config.yaml
head_dim: 32
norm: "rmsnorm"
norm_place: "pre"
rope_base: 10000.0
rope_fraction: 1.0
attn_scale: 0.212
bias: "qkv"
parallel_block: false
init_std_up: 0.0625
decay_fraction: 0.641
train_tokens: 149600000
Each number is 128 + 24 x the weight over its row's rms, rounded and kept within 0 to 255. Layers, rows and columns count from 0. Numbers have three digits each. The size before them is the row's rms in percent of the matrix's.

# layer 8 MLP gate, 192x64, rms 0.185, rows 28-61, columns 0-63
097:169122125158161145107150152136104116132122129101107072145117157131129100151127146148110133130118133132166108156154123080133126128167144062094117151134116137075143098113123135138077129112101155
096:154126084117138098125136146116111094138106109108078123161149138148135108132124132115090130109137156136144100091085109145112139120104101134103162093163092143098113173092096114163103099143115146
094:112122146123120135118166127113081111104132081182097147123136121104158115129112142119128112157135119092152160151122134122117114160114142145091143151145161135143140164141073139140130200161110147
100:108124115170094090092103134123107139161152154118122104109122146149125125145134151156158112116110134136115087099161069156138112156100124099124145120106134125107118156102131118154163102129141201
099:135185097138124132102131109149121108157150149113173088169156113084111157115120115136112122147124106085140134148114104111139117102133128087126115122126156152124130121196147111117091110156171124
091:099122115137116105135134138101104112142146126091158152082105082132128112137123157121150140132123133137143158102147105107114102134118109133076137166118146157154156150128095182093085120142065128
099:125128135187129119158127137138136147123116178120148109093139096130171100080101086167149159142137140161117146161141146105090143122111132157102162128141113163145149139171146114158130135152118145
096:161125144142108150123091127155122131166089153109129128127102099099126128117102079140141098127127107146150084151112098111136117152124167150127129107149119088130095133125126167183164162139088162
091:148128116143159145144139093132067154075115163075103138101080117147134144123101113111130076131093133143095110142105146137145144102128150118162118102105113150100135146129145119126136157156107104
104:129123140170115120133132110124128120121102143138164146128123123119095104141123141145157117138099127109096072109064100103149131147084132184147092137151145150103154130181172137134161131108131137
095:130103141129176140144162124127177140134150153080107148154127112149142121165136121122122122131098150139112137127106082072119117131199160132144091135108135137124107096156110143161121138117109166
092:156138137187125153119167107141143095166170123135133149146119151097090157135134138093115128180111157139113084131097097112170122104133155079110131118138132120095125133155159132116133153117135153
104:134125093118166138122140115087126139089118123111192137164113157123133150101138140143152173174155144126166151078129092157106142118136162135138123133110116145120123155114105127156115145150111075
096:170107098143109119134098166118108136135131123130120131127112130107130102133159159153141166128126143153148159109079120145174111180107117158107182141100156137133135115155126131128160163185155132
102:122088119089149107098155105157110086111175178135140147154118135079127155126158102175132136153141108111132103125111102122120139090124104160135118123130126099102098132192144134137122143107133144
101:110134144106140060158130158127112150093177117115108170135093080111176117105114118125153155151126125167118151123103140162116122129089123120150117150145103127122109131118167118097124171116122147
100:167118138111144146134134102062128121143115114109113091119178123113100121171096149166182144134142093131167146115101117138172147097132127127125150102150126164128124103108156091125116153131112124
092:146093141138141114100088130126102153117134130143104159139135102113169121127127148126150123146101148150126124141072082128092149127094135118147172097167159112099120072102130128172116129130086147
095:127178158145148129134072122114145125138133147106154108149183174166138148122120113118173142126113124136158133108094134121121115127119068158129166123116110110142122136087105095139129108154137174
107:136127141106130147113163170094102141130094108094133113104168119110096129183101106087154152116129148146104099169169123130131130095132135097147129136133147131108154103142084158124113144162116169
104:115117117087144136112129154123089120133143152160091155142104108140139154090128123137147140147157157161123146087122139112163101122144129150156141138177110092133117190155112140131179101095153143
103:143134109130130152161135060124123100145167121072147104150159083073152145121103146134105129167157163160127134138101110109114111113100123142143122137115112126115108147123119160095111129164126100
106:137147112141138137123146153120112130140105080095152093122131108120102108130113151180110127129181143149127116145074133164141151138151178147172108130119123163119131154165111159137138170109122169
094:135135136159154135098122097162118179140105111146141095145125114159113088109089096131129100105143104168158079146108146094120110136163142093148142103147122110098087101117083120121127120154134133
096:169132152133115110159150144099160144087142133106189078107135127127137144093082100150140151124126164147112082163140107175130131131164138157151112117149132135112128086147140132112138139135148146
101:139146143139137162093128132097112163100140162097131120130097118134152151102113109082081136151137142110141120089152100147122095124139133127156155119189131173092169121133165152144100109121116153
096:142131117165123151158151140064116116106149100119126149109118135116147156076082108141152128118116121103101157135138153146146118129143169102147094162181140095099103136108114099118144143096150135
112:125115097186123116134150097128130082111146138140130138145113130147158144120159114094121122140095093145136135098103143147137109082137124125095133087111070089137125091162177131119116105160104141
101:142098118126133167118150126088128152127150135099151113170146142135132166154111171158089149143095111159138104115139119127101117099145172104095125129107076128170117128139135159146130131085092095
092:123133143136170135080147113125145107099129187111125104147127140132104122147091124111126141109138110130149164145140086133096145131123131116151170153114064186088166170128120119128142117137148131
097:132134095105122140107148136148131145124086156153134175163117107101140147144108119124147100164122118131125082090080135107102082145102083115152156108171134116159090120145131108106130130090110133
101:144141122132111176110111133159131105138076109121122161121118135138176127108107089109128128087074101147106137162157103127121130129141094111071105156150115176146090139160116120128133135154134134
105:122142066129180136140113126094142124086102115130117171154092084090097118135107111134117157113143128109077134091124130098116117144185144129106122137134111129144139121154126145080146129113117149
096:154096126101116141139119140155161068131157118110138160122091117138096158122095157123103125101135103125123100167109090140110093124164154137102136154127123150106137138101095154073154121154134157
# layer 8 MLP up, 192x64, rms 0.186, rows 28-60, columns 0-63
095:077108157083147106090126101138143125146139094122148160149181142137124129125090124141139125119135127085162149130144096134158169165165115132114120150101126167131130121157137127167127109103146175
099:141089123127161123113161124127147119137133120104093143154125167061128132156136121171124100154112134097106132088088169080130107116145100101093153140126114119157115137149141159141148119144096094
086:096136109129095141134128135125128096108145122134139143142145138160095100050158140090116166138160139096132139119107161133079131117126128138136142091128115151136178135124135133123056140094141124
098:082136146084152126153154096144162156113115091137156124127161091113165115153117157119142122100170118133131158105185089165127106121163136102099110139115114102116106141157128105132133117132113157
101:121133122102106104104128128170083139110114116118140063150110151127109133128104123088149146191125095112113145143172118141132077144130171141119111176112107130120143129128094117130100090137142118
102:124171124133114109141154170143089137101189107151117131143169155112108123134145132116069102097119115137128124099111171133132113119106130108112136079090106138136142127164161086130161117124125106
101:128159104121089134136173163170115106110145100137115076106173118093135162144134133128135097093099121175123152131126105087142125168116072131116124147142138138121103144135087159146115129130117123
101:119159124093095118141128113131135134125116107122106116108149145143137136129121121104165133095089077116152127094165124154197142109141115166125128110160144140096177153146135132077086163131129131
097:111134174132093112126127130114092153097139123110135138092126067122153091110154144143128116152085118175121103104115131112154172152105140145145156136150146135104134143092103100133166164159110112
099:138111096104161140118119125086130078117119080139115093138099160091154087127130145117112098153149131102169151155129101157125136154079114153118119154109175122114099147105139145110122138120162141
098:132115097094147142134164120112113164120113126135062120147137124138157138103166147177152151107131140145136140121118115112087165134108142129122145159112161121174092179154158147100158158131136124
093:127178128127111117085122131148132095123106123136121138136125165151101101082123122088121198112107105177098089154106143125162110129123110103142137136091138107137120106124112134130122111098173164
097:138135178154104131099115120161144136117132120083110131132116149144136145093149128154140113110177107156068093112148134148171125117127106090102110087158150145129125139143124129118083138075140149
101:090132134113146104126131083112120121122129091104133110127117176112128155100114129100134122081141114091102096152118156135139100129114133149140120128187101089176124120137108157155104076096146105
105:156146163122148094121161140156090116122108138103132117148089131135160105139154142181123156162124079127117113129075091090153140137107125126121088145121132143143149110073128105117159114102139111
097:070115119101152164145126105110113111175132101098105074155142124113125159120155129144129149121133126140104141143141092168109171131107131150167074145131131149114151125084128113127112104112091126
099:132127121105083147089170124136143128143169127083169126180161131126093169140156113132148142104149136140116126128132153117131122122164143093139146138141127169179110128136135161116075109104109149
088:124095113093130111082140110124130114112098107126118123155151158116161134157131149116138125187111113099126162168101148172160115174136155118134143115156147125097111159151091101135165098153132109
098:110129130146132097151126138111103134119158143157164096114106157152147155111137143116097120132115139139171126058143122097126111134143141108124152148143134166155112129078153126120160072173117166
100:125147097158136141185120162151121118111116136099126162110101127152150132130117168155148121118139151090134088132138086148134144122108133143124091102085131085090114163135153120099164076110139123
100:141117103128132139133117064149135124154138155161119132124150153162119124122134113152078165133181146146102091068122120121171151106123135083105085149134113140123112122117112132108118144117140174
092:139115143084157100132102110090114159101091138157165133098117147137127142141089084127127155100112167105122090115104114133141148149123122058139102105126123164141096142115096131158127116107123109
109:136138105173124136083113101102151116168117142128165140130095137126117075163122126166105173129137102128114159144143105158128144108122145127138135098097089080122146111089094121137124147083140144
102:104101118162127107164155139113087152096096170148122111111149118091164134114110088121129134111130101161103071116170113119136099140117117135095122146122140151139147103152116146103095124118170090
105:117158153130139136155126145150126137154181134109107112166149119125141162114106103132154128187169157121156117143147160147117130108113146155126180137130093105105114135125173096137068136124126153
108:116099141097077120134154130161133084136144118138112131139144136148116130147132157114129151100059137131116135111161199148122113145088133106103116138120144126121126135131134137118188113101075146
098:121126149146147103122097100135171141130133146138160111082155095120154076147118159138133136135080102122100117138137146146089122093158123110150137171132107095189109119115145090110135121129103149
099:163148145113139159075111125132159118144126124128132130097123135147115123173134104157143166125157082139156099107114106125171166082119141169143177112117099101100147142114110116105134133144092107
096:161097105161130120093105109097108170117107132120187108113107135117148126129142140160132130096108124104106125181157157104120090158099138180108102123115152114137115142116098130095133150147167144
094:142131148131162148126103110141145167115116184117112101134128117113116141095123098140136123105126096183120101097114104122147152104160133065108139126102159106130127089112161093086139131151162138
100:113158113091080139142171097103130133117109135174130139159110119116095139109127112132149089119136122155060157134108100103124146120122130142074135155108148129144080128094123149167147139117134150
097:154132163115122154110158150137146123141144140090097130121119110112090163104108158163079159167143123109165166126144137117074088107111124158137136151142127130116114141136112123172150145078143150
111:116123122168161122088105136137094146099148123139116120110144104134173143128137153121118092109119148173137128127106109164118176140096152100126135104136153131123144172113089136152081176149147168
# layer 8 MLP down (transposed), 192x64, rms 0.303, rows 28-60, columns 0-63
087:156131115140099132144132140153133133092071112142084121158144127151133118128161123095098106117142155111135109140158139159147158110091134111091098114105119161140117108082073138161098110121091153
093:119129168173086157122121172173119138149145131135130144124161133121174128137171123085091092122163132142120142178172093119100119127134156161150129158162123145126125133110127142115144161138116126
088:137142167158134170154092111126169158185155150110137140118101165140099145084116105120165141103100142141141081111120133117112092143137133136150116114125125066140158140135131146137169122121118117
098:146123137123133170118137120129116117172118125111079112107122116169111157126139130168193108132111144130132135125132136138154119125142134133120138082099135112103151184160169105140114122055113149
095:120102156106131119126167140089092125092156165115148097116126123122123154101115125118152198141106113147148157091098147123159166100114173101121106114108162109141146163124109135124120136101151112
106:134098136116132101106120084086144141141114122077152134100100112090156114116145115141204170132155158140086121144117090121096095148130104154124093150130146161142131128134108139140147109134126121
095:107174132094136120148117151103100110150108134170103140085069105143149181127158090117170119152137096149095108151110101087149119137133138134119136153142141101109123119145147141130136112163145146
098:111115122105121150120117077152139140116110140156139065145135115081090105103157104159152113131141102134115147097106135141101138192094088136110109130133158130160102156150137123164105142143122134
099:146127159132146086130160199142129173126144133106126124106112143120113115141161106148072103118122099111161139124109133103085106143141135105112130086130098129146133112107084116164139106093130162
095:122173155110143145107152120122154134100119136105118136146141103124115121164123128136129095161160134121149129096110137084140142130144148154136176158118072159119132085106132163159103198116152124
097:135135126146103114094071127084143176156115112126107109076137142117114150126138098117074098164138119099158124118144133132145121130154132121146128119130127117121188128164103130072146099148139147
100:116171135122148163131117150101120166102124139128130095125178089130115150113158146122112133142143104128119119101103141116136110105089110160144150129162102128095143116144140099129041162124125091
103:105108119101112110106107106136134109125130114159119139117149153135138144093121107093089184160129175143122124091124139143168161117133123140088117086181168137127114085112100153116150136095129150
110:144136121137087184141185143118133138150169109115142120135149095115092088118122157121116123098126113103131103171121141124126103149104131152159132127112109084125126110158123195130155098141135164
101:147108139154111086173139127089153133095082139159130129121089103129140065159136153119118128102169128126143121098149130121093123128105111158130144146132093123165098141125107122182089128134139116
104:127141111165136101135139136142110100145139136080141105092134127132090131149104106114130136154140128152070119115145124118071104137110111156124098090115078112166152158123155135152096081158114134
108:131119108134115142136164162157130131116168140141143162140116133149145146137117099126087068144139072118112114141140139086152109137158187110121111155128148142165120137121162134128181118133167153
088:113138152121108142115146108178137171125129151135125096105129149099148097138128151133158116154139173188142123153092118174115134076145116147128158133115129108113123118086125129150120109181165142
096:148104156132117104101157134151158150143115100133155113110154097117138092139111117096167115161108155143165158129145090144159112134103131097104147155076145180121155139121148166166128144149139124
104:133130122115163120133104100143098129129112110144179135122119123152145131140129125119085187199123170137099093136110134118115129172138143187148111140118123102122174123144114149106116118100100147
110:147133118168147137141119126143108138137145087145156131169122148113114146174089145118211121114135084100140100164127120126117127151095135126149132115078152127160111153083137122129137133147124162
101:141137125137112152151128119141117116144104136125105130113121139103113121160132092112125075165149159162122137147105124107156133142133055126157116102096112106145068116121115100113194113162121109
105:112134146101110114079098135142170091114135119144133123141132110075115101112078122110113110131106156131147175112144149094125104141110073099122165138128147154130134117114182175123123153114138124
092:152095108121144185127109118151125094151140136079160152118101131111090130142103097153127109119139153123143145077181129122105151133149109131138148134176105098124117139084157098103157116110119124
098:130147150146140084164107169117138132116137073119116096151130134110124149111134095153123099154130173072087172125152137139089119118157082134129140099114131106095113126116113130149126094106111107
103:082131153141132131148089110128163103134134104126108133137103140083153106106172118133108163141161106079098087151158089111157105133120153114117171126109106133159112165130116158152161125120128145
102:142082175127177135165136153120080125105163097114120102139135125086133116126082142114138143118157169132116165140117141097144138122121113092174113152128111108148174137128121102112112111163141141
096:094119151134163110114140082135088129095121149150110171126092105128129088117141126086145141122120132119136155132155133165146143118090136125124174094126116105079157152127087128179090112121137122
098:121134107165095140178111172170126144143130126115112156113085151126132125120129124174151068104163168156105144137121132096141125107146121152139164151149100124120155111090103138144113129130084133
100:122091135131159125160131113158152111095125151053160117101133125105149151116146102135054119133154096140144139147104088137114129119146115116154115137101127169118143103112128151123154146151169129
098:151126087096132115129120138181100108079126134170135092138136114138164143163128138178108124114132128128108119150148128088126110163120100103143130151177119131100137127151160127107104065140132106
096:110146154130151103121109138114168156144126130117099111099167117172119090103145133138151103118152129134076120146100071147107120156132132103136121074131103174165114095131114172130112117149129141
108:124163109124128164116124142120120125157099156104125116190152112154129140103131112117160107139161092139141118135179165136092139130121118105098127141188164149101106120132135169182122105119131149